config.yaml
num_hidden_layers: 15
hidden_size: 96
num_attention_heads: 3
num_key_value_heads: 3
head_dim: 32
intermediate_size: 384
vocab_size: 1283
hidden_act: "tanh_gelu"
norm: "layernorm"
norm_place: "pre"
norm_eps: 1e-05
positions: "learned"
qk_norm: false
attn_scale: 0.177
bias: "all"
tie_word_embeddings: true
parallel_block: false
extras: ["capped logits"]
init: "normal"
init_std_qkv: 0.0631
init_std_o: 0.0
init_std_up: 0.0631
init_std_down: 0.0
optimizer: "adam_variant"
learning_rate: 0.00343
beta1: 0.9
weight_decay: 0.047
lr_head: 0.0244
warmup_steps: 398
schedule: "wsd"
decay_fraction: 0.802
decay_shape: "linear"
final_lr_fraction: 0.1
batch_tokens: 32768
max_seq_len: 128
doc_mask: false
train_tokens: 128300000
max_steps: 3916
dataset: "wikipedia_en"
Each number is 200 + 20 x the weight over its row's rms, rounded and kept within 0 to 999. Layers, rows and columns count from 0. The size before them is the row's rms in percent of the matrix's.

# up: layer 2 MLP up, 384x96, rms 0.121, rows 154-189, columns 0-95
# down: layer 2 MLP down (transposed), 384x96, rms 0.0992, rows 154-189, columns 0-95
up154,110,181,168,208,217,186,204,196,185,202,230,205,204,190,228,202,180,178,165,173,169,210,211,199,200,168,198,185,217,153,156,195,210,197,226,219,201,222,188,195,165,233,161,218,198,184,184,209,193,189,202,199,229,199,229,172,218,165,205,204,192,224,201,204,198,205,226,204,210,204,208,181,183,189,251,226,218,222,227,199,196,199,205,196,167,242,229,217,170,217,197,178,209,197,173,205,189
down154,123,176,228,198,178,192,187,197,181,181,170,197,207,186,205,190,189,220,209,198,199,196,204,181,226,224,173,191,195,201,210,183,189,192,181,216,200,231,220,203,177,174,241,220,222,221,190,183,156,194,214,219,214,207,192,225,190,263,191,227,181,175,200,199,228,231,199,207,178,233,200,190,193,195,197,171,218,191,228,173,225,205,196,205,218,198,199,191,201,195,221,169,202,247,235,151,198
up155,103,210,203,208,223,178,218,208,176,207,187,180,224,205,202,196,195,205,201,214,180,209,219,201,149,198,208,186,191,208,197,188,167,217,177,151,219,194,199,226,219,183,168,224,190,187,193,216,171,205,177,218,241,217,193,211,211,202,228,170,216,220,215,177,237,174,197,197,182,179,196,202,178,228,178,145,228,222,197,198,185,208,224,218,203,235,198,153,176,211,210,172,197,211,191,180,201
down155,105,217,181,226,221,178,215,212,189,212,230,213,185,153,214,204,220,189,183,161,176,204,185,249,210,200,198,205,189,176,211,214,206,170,183,233,153,202,183,201,203,201,201,152,211,214,211,195,221,204,214,213,185,189,200,164,197,191,198,223,195,201,198,201,173,221,206,247,210,208,209,198,206,194,187,193,193,180,181,247,204,194,226,196,195,232,174,168,207,198,171,188,220,172,202,236,221
up156,109,194,169,196,184,214,198,211,194,214,212,170,223,192,176,254,205,196,213,174,196,201,187,172,206,198,221,186,223,234,206,214,206,195,191,227,181,191,240,201,188,159,168,222,203,176,203,233,192,169,167,247,188,189,207,198,200,231,219,204,208,199,200,186,201,197,191,166,166,190,211,179,216,213,167,152,242,197,197,214,224,192,206,175,186,178,200,205,188,194,203,207,181,197,210,216,233
down156,108,208,216,168,187,210,177,232,225,226,171,180,206,193,201,197,174,179,241,172,197,226,194,170,202,225,189,216,177,184,193,188,198,200,190,218,160,226,213,189,230,208,205,230,212,171,209,219,154,197,194,197,208,187,201,199,223,227,226,191,221,206,192,216,205,218,195,209,159,170,214,177,212,182,219,181,213,220,188,196,189,163,182,198,236,171,187,216,218,195,226,203,239,219,188,208,223
up157,089,210,201,186,200,179,220,210,191,186,192,201,179,198,168,234,195,156,203,223,216,209,194,172,232,160,202,193,205,214,177,178,208,232,178,157,210,203,157,207,218,196,182,200,187,192,199,191,216,188,216,226,215,237,179,181,234,227,198,195,225,165,179,207,233,186,193,216,173,177,179,191,193,234,207,179,204,213,180,211,243,189,192,202,192,173,186,188,213,157,191,222,182,196,193,195,211
down157,095,219,201,175,231,224,207,205,184,205,202,216,173,178,178,239,196,205,235,220,183,211,210,241,200,201,177,214,205,227,200,185,196,218,205,173,166,189,203,185,178,186,222,212,213,184,225,223,209,217,213,192,186,196,203,199,242,225,190,215,229,187,216,215,212,182,209,195,186,177,204,189,218,203,222,229,189,219,178,157,166,187,157,170,195,176,182,175,207,195,194,196,203,225,149,206,233
up158,093,221,219,200,202,203,230,203,172,214,183,236,254,175,178,197,219,205,199,197,203,161,201,189,214,196,174,200,231,196,214,172,209,148,202,179,198,213,227,179,188,160,209,202,215,233,195,193,182,191,210,195,235,192,213,198,213,161,211,197,192,213,194,226,194,215,189,196,190,215,184,155,197,211,216,196,218,203,186,200,206,161,234,205,178,226,203,206,207,227,207,210,194,184,161,218,160
down158,092,196,168,211,205,215,212,205,238,195,234,220,177,220,197,181,237,213,219,198,178,215,224,214,200,232,195,174,190,211,214,222,205,201,183,200,153,207,182,175,180,220,175,210,200,238,167,162,238,214,177,222,180,174,189,169,214,216,186,239,201,201,187,201,193,184,228,170,215,184,175,221,181,200,180,215,225,202,213,212,176,189,202,210,219,177,193,180,175,208,176,198,186,175,224,206,209
up159,090,190,185,224,202,208,179,211,216,222,182,167,201,211,242,195,193,181,197,196,178,210,181,197,228,236,211,161,202,225,182,193,178,203,166,174,196,174,197,183,197,212,192,189,197,206,184,222,230,218,201,161,215,227,233,214,178,243,218,173,206,195,196,249,180,159,200,165,193,199,224,184,184,214,227,196,187,218,206,215,191,202,190,206,231,224,180,217,217,211,214,173,168,201,186,196,180
down159,097,168,198,214,207,207,237,178,219,204,203,185,223,221,222,194,185,189,234,245,231,184,209,158,162,192,229,246,171,211,222,195,205,208,208,161,199,171,182,190,199,196,193,192,214,215,201,232,194,196,231,195,219,192,165,181,220,188,202,219,170,208,202,199,187,193,226,211,164,192,230,191,191,193,169,192,174,203,194,226,189,195,189,206,184,236,198,203,173,204,190,219,191,234,215,192,173
up160,096,203,220,228,228,193,198,174,163,207,167,212,209,196,195,189,199,142,213,200,185,164,195,178,211,197,202,194,203,190,186,216,196,165,209,197,209,186,181,168,228,202,194,158,200,189,201,184,222,168,184,168,206,195,189,191,181,219,210,202,212,228,212,256,179,212,218,153,184,211,188,189,207,228,204,227,202,208,188,237,226,241,201,192,213,220,213,192,228,207,214,188,223,185,218,189,193
down160,091,193,202,236,246,185,225,222,186,223,216,167,203,221,188,205,183,224,173,213,221,189,200,214,209,225,175,195,182,175,215,168,186,213,195,197,175,239,228,209,187,195,208,212,187,213,207,206,190,206,198,204,157,212,188,202,226,150,218,217,206,183,169,195,209,186,223,220,185,203,200,144,212,190,196,174,195,186,196,204,202,178,175,212,243,207,192,212,229,198,212,178,205,192,179,245,212
up161,091,222,209,198,209,178,197,214,190,186,203,186,219,238,228,225,234,187,187,197,215,198,184,188,169,175,229,181,231,221,194,244,207,215,210,199,205,186,215,175,212,203,208,205,219,172,173,172,161,203,222,189,186,227,159,195,222,216,197,192,206,241,182,186,210,189,196,186,184,179,208,198,188,197,181,197,238,200,221,169,188,183,216,210,248,217,179,205,159,195,191,221,195,171,177,211,229
down161,094,203,201,183,208,184,155,182,187,194,185,216,175,205,184,168,210,207,186,192,198,223,211,192,184,187,241,222,204,172,210,174,251,195,191,224,173,168,218,191,205,213,206,215,200,186,242,209,229,211,176,184,175,202,215,217,243,199,207,178,211,217,208,219,207,196,175,236,228,204,188,187,183,198,195,207,232,211,183,215,206,178,181,185,249,226,232,169,170,199,181,183,192,195,196,182,213
up162,104,203,177,222,206,157,199,190,169,215,178,204,200,172,203,230,199,222,189,197,200,181,180,187,169,230,184,186,181,183,194,220,204,171,228,211,196,222,242,205,194,187,195,183,184,194,157,229,191,190,207,256,198,199,235,196,210,210,200,224,216,204,190,155,179,198,210,200,172,200,179,181,168,211,204,196,196,200,222,214,201,178,207,224,220,197,183,229,188,221,173,187,196,232,226,156,191
down162,094,223,169,199,197,242,201,189,180,192,209,208,202,202,228,182,218,175,209,192,209,180,200,166,225,195,196,197,201,204,197,209,187,172,236,218,188,175,196,220,252,165,202,170,204,162,223,198,216,204,197,181,225,212,173,204,185,179,169,197,188,193,212,214,234,235,167,217,201,206,199,189,188,181,228,201,231,196,194,177,175,207,225,182,223,198,153,203,201,203,195,226,197,212,187,180,246
up163,099,226,178,165,208,218,187,228,203,201,175,234,186,205,188,178,221,173,193,192,211,184,196,229,192,237,180,189,229,158,145,186,188,209,227,209,183,185,173,172,189,174,189,224,225,190,198,211,197,184,162,220,192,200,164,215,182,213,189,229,168,206,216,187,206,197,198,203,182,195,205,202,210,207,207,176,232,201,224,175,220,182,205,220,159,176,184,188,228,219,185,188,196,197,188,193,225
down163,097,226,193,218,235,195,184,201,178,188,201,198,220,216,200,204,202,229,201,163,206,167,203,232,187,179,216,201,183,226,185,210,190,210,209,201,177,208,156,218,176,212,176,209,202,232,208,211,156,183,181,193,150,194,198,210,166,206,201,194,209,188,186,216,237,192,212,178,157,197,181,209,177,221,190,198,208,212,194,202,221,225,224,183,187,178,256,237,205,202,205,208,206,218,233,198,173
up164,104,217,218,186,188,206,224,206,198,202,236,202,195,187,199,213,225,223,220,211,206,214,175,198,203,204,172,188,244,225,221,190,137,204,214,183,164,202,200,205,195,182,155,191,224,207,211,192,202,161,197,213,218,203,204,203,210,207,174,187,191,236,186,198,230,217,182,221,199,221,211,191,180,217,235,197,233,194,216,231,190,217,213,231,183,182,195,161,185,191,176,190,181,184,239,168,184
down164,097,178,230,191,193,215,183,184,179,221,213,231,188,214,196,197,237,236,231,153,241,215,188,226,190,204,162,187,185,231,215,226,202,188,231,204,195,169,169,231,198,197,192,211,188,173,198,187,214,180,204,209,203,198,234,202,198,213,164,216,176,215,195,214,197,183,183,178,161,189,218,210,224,199,172,218,190,180,216,193,192,195,206,219,240,174,161,180,192,187,207,217,190,213,195,216,196
up165,101,223,212,217,193,191,202,212,213,190,191,232,192,192,169,219,208,187,213,199,196,210,166,177,205,213,223,179,226,187,163,219,155,194,225,221,205,155,210,198,178,194,198,193,218,220,172,214,213,210,174,205,202,234,211,211,204,198,192,198,219,205,211,210,171,228,196,196,151,220,174,186,194,205,152,195,233,194,198,223,224,177,217,184,241,220,177,235,197,179,227,209,192,221,194,218,179
down165,090,175,189,187,198,192,223,188,166,191,193,217,202,212,219,199,169,194,204,197,219,193,209,203,220,188,199,231,199,204,239,215,240,185,205,208,177,181,222,246,194,192,186,202,175,193,227,184,221,213,189,182,158,211,183,228,212,207,228,177,224,197,224,176,168,190,211,215,152,174,218,204,223,200,190,168,187,204,202,174,208,162,167,175,220,171,213,209,198,201,216,247,185,206,199,220,216
up166,105,210,198,192,217,211,164,211,204,211,235,207,194,196,195,232,242,198,205,221,212,209,207,167,184,213,214,195,162,202,186,185,194,207,163,188,197,203,147,187,179,183,215,215,217,215,206,178,211,151,205,198,194,220,221,189,181,165,172,191,232,223,234,193,181,197,203,208,186,195,185,207,179,203,201,211,223,228,186,214,223,241,193,203,216,189,204,189,196,212,185,140,197,221,224,174,219
down166,119,222,209,181,179,214,191,229,213,198,259,219,206,221,252,239,212,180,158,190,165,184,182,219,188,195,209,236,214,197,213,207,181,214,192,194,215,240,178,189,189,172,193,200,185,221,196,153,196,199,196,218,169,172,175,214,222,232,175,218,220,188,178,209,205,206,194,180,197,195,174,234,212,190,211,201,190,182,219,213,211,210,200,207,203,171,202,196,181,203,212,174,178,197,202,181,219
up167,105,263,187,202,202,181,183,209,236,200,188,184,220,153,156,206,208,200,208,217,207,211,194,187,165,203,192,213,213,178,217,223,210,218,187,202,228,208,164,187,169,182,196,193,206,171,180,197,236,179,149,175,180,195,190,222,212,195,192,213,158,217,176,199,199,195,212,194,219,205,205,218,206,214,204,183,190,214,182,207,209,219,211,235,198,186,191,186,204,194,211,187,180,172,196,179,250
down167,106,199,244,229,209,218,214,213,201,207,166,189,189,180,170,179,170,212,225,205,179,198,215,214,173,212,203,203,196,202,186,225,217,187,220,200,156,193,210,194,197,180,211,232,195,192,224,207,178,216,192,201,162,205,194,144,192,209,238,223,184,178,173,204,195,174,220,165,195,212,207,221,208,212,180,235,214,195,190,185,192,214,191,213,233,242,191,214,217,205,140,187,202,207,201,211,204
up168,103,174,202,225,225,163,220,216,193,225,213,213,211,188,167,243,204,184,233,192,199,199,188,191,220,186,186,193,202,186,195,226,217,246,191,197,202,202,217,237,189,172,199,225,180,200,188,195,221,174,194,214,211,201,198,167,221,177,215,224,165,190,183,211,197,182,196,218,209,228,197,220,192,214,200,236,192,190,228,196,218,233,208,190,162,184,183,204,178,219,195,200,192,139,228,196,169
down168,097,212,187,215,202,219,182,177,214,217,199,224,189,182,184,215,208,189,189,186,215,175,209,197,176,170,197,231,208,184,197,197,197,191,155,215,219,186,173,179,232,195,246,251,203,188,234,187,183,190,201,217,186,226,196,249,220,198,224,169,182,186,190,209,185,186,183,176,234,173,210,202,218,210,201,233,237,194,191,177,152,187,195,179,226,213,181,194,208,200,222,212,213,194,199,179,216
up169,071,202,181,186,190,181,189,207,180,186,198,208,188,180,204,209,215,175,193,186,220,227,189,175,174,213,182,196,170,197,212,193,202,209,193,204,184,237,218,203,184,206,182,197,233,194,207,190,195,162,203,153,232,232,190,205,195,204,211,185,207,217,204,204,217,199,174,194,194,194,210,221,177,180,198,210,177,209,188,197,222,200,193,213,208,210,189,199,175,316,203,175,189,198,202,178,192
down169,062,188,189,188,166,177,193,206,213,175,198,201,163,237,210,191,195,176,172,199,201,170,204,203,234,168,175,224,225,215,204,227,217,224,211,183,190,233,218,190,212,180,170,197,225,189,186,204,214,250,201,198,202,163,183,200,190,203,212,185,241,195,206,178,225,203,216,203,211,178,205,186,211,223,226,194,186,174,194,188,221,189,213,211,200,236,177,212,233,165,194,234,195,214,201,245,208
up170,096,186,175,159,190,186,203,207,173,229,180,176,221,212,240,213,206,227,173,205,202,209,168,181,161,212,201,210,206,189,202,241,220,186,160,210,222,185,196,205,189,176,226,195,185,162,182,215,197,197,183,201,184,189,199,173,197,220,231,200,240,199,198,187,195,215,199,189,200,212,210,214,224,207,206,170,221,201,172,217,222,152,213,174,198,185,188,211,202,205,244,206,173,197,162,205,224
down170,101,206,196,192,219,157,208,163,212,217,229,190,225,184,216,195,215,188,203,186,185,206,236,185,179,215,208,217,207,184,172,190,253,254,183,220,160,213,226,189,188,219,177,211,199,235,200,207,189,180,211,171,173,201,246,201,219,202,195,209,184,223,202,216,200,213,213,221,223,170,195,221,175,190,188,198,197,185,208,198,156,218,230,156,196,210,195,186,175,192,193,205,200,194,194,181,193
up171,104,229,206,215,206,196,206,171,194,224,224,161,184,165,194,188,222,239,231,218,230,210,166,200,211,240,218,203,190,195,188,194,200,194,205,202,205,192,200,217,154,239,189,199,194,185,208,201,212,207,208,200,162,207,241,210,197,201,213,220,223,214,181,205,202,206,206,161,203,217,188,173,226,197,220,186,180,195,214,198,229,220,192,195,183,190,231,216,169,193,181,199,198,206,184,132,224
down171,100,203,179,210,184,230,186,207,210,182,197,204,170,167,175,218,209,246,201,177,220,227,211,215,183,171,190,202,196,209,178,228,165,180,240,204,185,209,189,208,208,195,161,227,192,225,223,179,181,210,174,211,203,226,175,171,211,247,201,217,196,188,187,235,206,187,210,224,227,213,165,200,197,199,192,230,166,209,199,203,188,169,196,190,189,223,166,185,205,194,190,201,205,234,218,173,205
up172,096,178,200,220,175,180,184,178,229,204,225,185,191,215,190,212,196,192,209,219,179,188,178,191,193,202,212,188,199,198,171,231,170,216,209,176,184,218,187,237,193,211,194,216,221,192,204,213,218,193,219,148,173,208,224,186,217,185,181,202,218,218,227,214,208,202,207,215,173,220,242,185,236,209,204,155,253,218,210,205,194,204,229,148,174,185,216,200,205,195,233,187,184,212,185,188,190
down172,093,193,227,168,167,208,208,205,238,185,241,209,176,199,172,165,207,171,200,201,191,204,214,236,188,187,199,211,217,211,186,227,198,209,206,213,194,163,178,182,223,212,170,183,209,197,206,219,227,194,213,176,156,196,191,168,189,196,162,201,220,221,206,207,273,235,183,213,189,207,201,214,207,196,224,195,194,200,203,183,185,213,208,179,180,196,174,209,189,200,211,194,242,202,222,196,187
up173,096,232,209,234,152,210,232,194,221,205,220,228,207,202,173,219,198,233,232,211,204,215,208,187,177,225,189,200,202,168,216,178,207,227,216,236,202,201,162,182,224,233,185,181,206,191,219,201,171,210,179,202,186,213,200,173,241,178,192,197,230,202,178,230,212,185,203,234,181,198,245,200,221,201,219,203,196,190,210,172,213,194,211,216,193,218,202,191,173,180,200,198,210,195,161,195,225
down173,094,192,213,179,205,220,227,180,166,182,221,190,201,220,213,207,183,192,222,198,191,157,202,181,240,205,204,150,187,242,232,176,227,195,178,206,193,195,180,187,209,154,205,172,217,201,211,212,168,225,186,203,212,218,209,210,154,187,219,209,214,192,238,206,160,199,191,205,199,234,228,219,183,191,190,189,227,211,199,180,220,212,172,198,167,203,197,216,207,202,216,224,205,190,188,197,180
up174,103,185,210,229,188,181,174,186,229,207,220,194,211,183,199,221,219,231,228,217,220,199,237,171,193,206,210,225,225,197,222,226,231,224,171,149,207,199,177,224,165,175,192,189,207,208,199,186,198,181,191,202,230,215,197,187,215,204,181,208,176,208,178,205,196,183,231,167,171,229,225,204,215,228,208,192,218,215,179,222,219,178,227,196,199,175,195,203,177,202,199,178,178,159,165,188,206
down174,123,196,178,220,189,205,227,206,223,191,188,194,190,163,211,182,200,202,214,225,189,200,198,174,182,211,207,236,206,176,191,191,216,177,206,186,183,227,203,202,217,169,190,208,191,190,215,194,182,205,228,218,207,212,206,129,199,209,227,192,193,207,214,236,175,204,177,198,221,178,193,215,240,198,210,155,216,228,179,247,212,187,202,171,214,192,203,213,183,206,211,223,158,176,175,199,233
up175,109,179,190,209,184,209,209,193,202,179,232,209,214,207,154,213,203,193,158,237,187,220,204,201,211,202,227,187,167,182,176,162,220,197,220,203,206,208,197,265,209,212,211,215,179,207,187,184,197,189,184,225,194,192,204,194,236,231,157,156,210,225,208,175,167,190,171,201,187,230,183,202,204,234,205,203,183,206,221,182,215,192,223,233,177,218,174,217,203,208,205,191,200,189,198,186,191
down175,099,199,219,221,198,187,210,186,175,167,185,190,211,219,177,225,226,232,180,210,176,252,216,205,195,147,218,192,188,186,200,185,220,232,209,214,155,190,203,170,187,220,187,189,189,233,232,216,180,192,203,202,213,206,202,208,206,223,219,214,193,175,192,174,228,182,187,201,191,206,230,207,219,215,173,190,178,213,201,215,200,175,205,221,202,220,165,219,186,189,176,173,208,247,178,199,210
up176,095,182,225,177,205,172,216,206,175,224,196,193,223,183,239,234,186,218,244,187,172,209,201,165,197,216,202,185,182,188,185,236,189,199,197,227,194,214,176,196,210,239,202,204,206,168,236,229,192,203,187,180,225,203,221,198,204,197,211,209,205,218,231,179,199,185,228,179,191,176,193,179,175,203,244,195,204,194,188,212,206,202,194,194,198,190,198,196,153,177,183,205,176,205,208,197,264
down176,084,179,224,171,179,180,162,184,247,222,208,160,204,214,194,231,207,223,218,195,213,196,186,161,198,220,196,178,171,222,175,220,191,174,205,203,212,207,215,182,234,226,182,203,200,192,231,213,191,217,220,214,208,155,190,185,206,201,263,204,192,184,203,171,171,221,194,207,223,207,198,200,219,195,216,200,190,223,213,189,196,227,192,206,169,209,184,156,191,196,223,206,201,200,194,179,218
up177,112,212,217,205,202,233,222,236,201,212,201,180,204,219,197,203,179,224,200,218,196,198,201,171,174,178,194,190,189,221,184,182,206,184,209,195,184,197,220,223,216,175,190,196,200,214,175,203,154,209,221,220,195,195,164,218,231,214,245,200,151,212,202,202,177,173,218,186,177,196,206,210,187,196,229,194,245,220,219,198,231,215,207,216,191,190,217,210,189,208,129,186,175,186,229,214,189
down177,110,186,166,205,179,201,230,205,189,212,194,218,187,195,201,206,218,280,196,194,179,208,202,196,192,199,195,214,209,239,198,191,215,201,216,191,191,184,197,187,237,195,165,170,194,195,194,210,219,190,205,197,202,211,185,228,187,200,214,219,196,167,199,211,203,216,226,167,196,219,225,170,187,200,201,187,236,211,195,227,197,188,181,168,189,188,175,253,159,194,204,215,186,222,151,194,215
up178,095,182,195,171,191,182,209,203,193,202,177,184,195,219,186,191,211,179,198,233,202,202,221,180,202,165,214,183,208,195,189,219,174,168,191,170,194,182,181,183,220,224,196,216,175,198,186,210,228,197,190,209,181,208,259,181,238,215,220,170,236,199,223,180,177,224,196,211,169,214,180,186,203,173,225,190,219,236,245,178,216,160,190,207,196,209,172,189,214,203,217,199,211,213,195,211,238
down178,101,191,176,186,226,208,246,210,216,199,245,198,167,174,173,221,213,215,228,221,187,181,227,173,195,173,186,228,206,204,208,163,207,197,200,197,171,175,201,193,205,208,203,219,175,181,206,220,201,197,206,212,209,199,200,193,234,155,217,177,213,201,213,207,219,202,170,203,181,209,206,200,192,198,224,157,168,233,200,205,174,198,144,204,217,190,179,212,197,205,234,218,201,205,185,226,226
up179,093,209,209,186,201,226,229,208,196,211,224,205,187,237,225,220,209,223,223,190,207,175,125,191,198,191,195,214,197,197,165,138,189,203,172,204,203,204,203,203,168,185,192,211,209,212,158,179,189,202,207,217,204,203,177,210,187,183,191,193,197,202,209,235,201,198,227,168,181,197,178,237,191,220,216,213,189,212,164,186,198,242,237,209,202,197,245,204,200,209,203,193,198,212,194,207,214
down179,089,174,194,216,187,165,201,195,199,207,205,176,192,195,184,163,217,199,179,227,217,239,224,197,211,170,176,234,196,183,211,242,208,251,218,210,161,159,212,198,169,174,198,209,204,212,196,235,205,213,223,178,192,190,193,186,208,183,193,190,168,189,181,210,203,210,201,222,232,204,206,168,182,208,181,185,177,201,220,197,222,184,196,198,202,166,184,213,238,201,170,215,212,239,208,187,192
up180,108,197,218,212,199,204,199,191,198,200,233,177,218,202,206,222,224,242,207,185,237,206,181,193,187,215,195,202,227,189,181,213,228,208,156,205,248,177,200,237,211,232,218,198,192,187,190,181,197,198,173,179,165,198,199,190,182,209,218,212,210,198,178,172,189,210,201,177,168,175,213,211,207,197,211,191,162,217,184,220,234,186,208,214,197,211,253,176,181,195,169,169,191,177,211,191,160
down180,117,218,175,188,186,177,206,207,215,196,249,189,205,172,212,234,225,214,212,217,184,183,214,156,206,193,171,218,210,204,185,211,161,219,206,194,230,172,187,204,215,195,203,187,213,170,256,207,205,192,198,205,232,179,173,176,233,167,199,178,191,190,189,210,227,199,182,168,223,163,206,201,223,209,196,174,216,216,195,177,206,200,204,188,195,171,178,207,194,204,232,238,227,194,197,191,205
up181,101,200,182,222,156,221,197,210,189,201,198,216,207,189,213,187,204,194,231,211,169,193,222,205,191,198,166,184,232,178,167,179,211,172,211,172,165,242,203,187,219,243,183,224,212,195,211,233,190,195,200,217,149,218,243,203,222,212,219,193,182,221,185,204,208,206,208,182,181,184,198,196,199,222,213,216,226,211,182,196,238,192,200,179,171,207,200,213,225,215,219,188,157,218,186,194,220
down181,104,181,214,162,229,218,201,222,191,160,204,204,212,188,199,200,174,231,175,199,196,179,193,169,166,227,166,203,194,210,209,220,205,199,205,195,202,192,168,215,229,196,201,201,225,185,182,213,159,217,217,162,220,191,213,189,240,178,235,180,220,161,160,222,208,218,206,210,175,189,182,204,194,208,233,197,202,205,227,199,202,207,175,199,200,181,203,195,201,206,254,220,203,232,214,192,181
up182,106,237,181,194,183,186,201,211,204,188,171,197,227,200,199,232,185,210,211,222,222,175,190,174,197,210,199,195,191,166,171,244,172,213,202,211,192,218,220,228,180,199,223,213,192,195,171,218,175,181,200,243,186,213,205,205,208,233,194,191,207,221,179,228,200,179,194,204,242,184,201,187,174,227,167,165,194,199,202,198,219,193,213,215,225,170,197,248,194,223,164,192,171,194,228,217,189
down182,104,246,188,189,203,202,195,209,225,221,184,201,195,191,210,218,187,217,206,211,211,232,155,222,188,201,203,219,204,174,193,156,225,192,183,215,158,215,202,229,224,210,200,247,211,168,181,195,187,202,185,177,208,183,223,208,190,233,194,192,192,200,178,205,192,249,196,179,220,225,172,209,192,210,183,180,221,220,208,202,202,196,202,207,203,156,190,223,201,205,200,153,200,226,204,153,193
up183,096,188,192,233,186,202,203,176,205,231,183,189,216,211,203,194,214,188,220,220,190,220,176,183,196,202,201,197,200,229,244,232,206,207,151,223,182,196,163,206,169,202,214,198,180,196,159,227,206,206,216,216,199,200,199,180,198,164,199,165,203,227,198,196,223,185,204,185,164,207,191,206,228,221,178,159,170,198,179,225,223,203,240,193,172,176,207,213,221,214,189,192,201,179,200,246,209
down183,099,175,194,183,239,216,210,196,188,192,193,210,235,141,198,160,187,187,203,211,218,213,218,215,236,209,207,231,176,180,215,188,200,173,217,201,218,224,210,188,214,230,200,178,221,203,205,234,156,200,212,192,213,186,222,202,200,203,221,216,171,193,205,210,164,227,203,220,204,192,234,184,207,180,173,197,189,189,180,194,184,175,188,198,221,204,180,248,203,197,231,185,212,216,175,166,191
up184,094,198,193,201,228,182,211,177,192,204,153,197,170,177,204,190,205,155,224,202,193,190,232,204,216,158,210,185,193,215,166,213,204,239,170,212,204,208,223,240,211,205,179,205,195,203,152,197,176,205,194,172,201,204,225,209,184,195,194,147,192,204,185,222,187,186,168,198,218,219,213,214,185,196,217,202,223,216,213,209,215,189,186,174,186,231,210,229,193,207,161,190,211,188,176,211,166
down184,100,222,187,178,210,216,203,168,202,161,233,208,219,193,193,206,185,225,213,189,203,207,188,203,194,199,193,207,185,201,232,180,237,178,201,184,183,159,197,188,203,151,190,221,191,173,242,175,212,207,199,185,208,177,216,208,205,209,220,227,205,199,195,188,221,169,201,205,223,217,250,206,250,216,196,208,148,218,238,185,206,210,179,189,215,194,181,179,207,205,226,176,196,193,220,178,203
up185,091,175,185,215,215,193,206,152,202,211,227,202,185,171,223,198,238,185,217,212,208,205,188,184,199,193,171,215,226,180,193,156,170,235,203,205,178,213,216,187,198,178,167,181,196,226,235,199,223,178,204,197,208,177,240,194,198,192,204,214,188,209,147,207,181,190,204,192,182,209,210,189,165,181,205,212,228,190,213,182,221,210,211,178,183,220,185,232,235,217,182,184,208,189,165,205,229
down185,083,226,191,173,200,200,193,178,162,153,173,229,186,200,216,202,148,230,193,198,150,231,196,196,214,238,222,184,165,216,209,207,201,207,203,228,215,198,208,218,180,202,202,253,213,169,200,210,197,209,222,214,185,199,199,199,216,210,214,195,194,200,212,206,163,193,153,216,219,181,210,217,208,199,170,206,204,182,200,220,179,189,226,196,211,220,222,191,212,203,205,158,202,184,218,186,193
up186,120,177,213,237,239,169,193,176,167,206,160,215,212,214,223,208,179,202,213,188,211,214,180,191,200,219,204,173,221,212,193,165,220,198,217,230,189,201,205,179,203,168,221,152,219,175,191,190,214,187,189,188,217,191,213,185,195,211,179,177,212,209,209,217,197,218,201,155,188,199,226,227,177,178,228,187,184,209,203,238,226,201,199,237,233,228,206,214,244,195,210,200,187,178,209,188,195
down186,113,183,191,214,210,212,171,183,215,213,154,166,194,178,184,207,194,178,206,211,205,205,211,220,217,236,202,189,181,166,206,190,173,230,204,210,186,225,203,246,215,222,186,191,183,262,221,216,196,188,201,218,198,192,187,227,193,181,198,234,191,189,176,221,193,183,197,234,192,213,184,176,206,182,171,215,157,187,204,185,210,207,227,193,225,205,218,222,202,194,172,169,222,233,189,217,214
up187,107,208,208,209,176,197,235,218,226,221,220,222,190,195,184,203,185,213,203,194,172,216,203,167,182,198,175,186,208,180,186,159,202,157,202,212,229,185,185,192,212,214,190,217,182,199,196,190,185,216,197,173,231,202,197,181,206,179,208,192,220,219,205,213,229,233,216,175,190,214,245,218,201,170,231,207,213,204,195,146,217,235,202,201,178,245,193,158,195,185,193,199,185,186,193,204,242
down187,119,231,212,199,214,189,209,194,197,217,241,214,143,225,192,199,205,193,198,209,195,193,189,193,196,204,203,215,183,180,218,205,240,209,204,205,200,192,169,154,211,170,210,194,223,178,180,196,194,209,188,175,239,218,236,179,217,226,198,207,175,242,239,172,202,210,217,183,216,197,162,233,203,199,182,174,178,202,216,235,182,194,226,178,170,190,181,179,212,193,207,206,185,178,209,188,185
up188,109,208,186,218,201,229,206,190,181,191,195,193,213,208,203,228,180,211,178,207,190,196,178,188,162,160,205,179,215,205,213,153,178,218,191,226,221,199,195,231,215,244,179,259,234,171,180,182,186,170,200,216,205,174,223,169,212,190,162,186,196,193,217,219,209,210,208,210,222,212,191,222,211,220,218,209,209,206,216,171,225,223,201,194,202,187,204,155,172,200,170,193,198,212,195,181,195
down188,111,183,188,230,190,209,189,186,177,213,222,167,233,198,189,176,189,218,203,214,225,246,194,200,204,209,222,166,201,231,226,201,202,211,167,188,187,173,189,204,187,170,240,243,215,198,230,189,194,191,204,201,214,182,199,207,200,199,208,176,180,165,171,189,163,213,202,226,192,213,228,190,201,210,204,236,195,194,206,178,233,203,180,196,242,215,196,189,160,194,206,167,217,211,193,177,229
up189,092,179,193,226,192,218,186,181,202,215,184,214,239,208,216,226,183,193,226,207,214,207,207,222,157,177,182,167,245,199,195,157,214,201,222,200,232,235,177,219,202,213,199,177,202,203,199,174,222,176,179,223,180,189,202,196,179,144,187,168,206,208,217,197,199,188,193,186,201,191,182,213,207,202,182,185,174,202,171,199,210,193,226,206,208,226,176,236,220,244,176,181,198,218,213,211,187
down189,093,215,206,186,259,198,192,218,202,177,201,185,240,206,211,188,224,204,194,216,219,226,207,222,233,201,211,220,178,198,173,210,179,219,169,195,147,208,203,236,162,202,239,225,179,176,176,207,191,199,200,171,214,184,219,209,183,219,202,237,188,213,200,195,192,192,185,223,195,215,211,226,222,204,181,216,195,185,207,210,179,190,205,161,152,205,212,234,206,198,178,196,192,177,188,188,201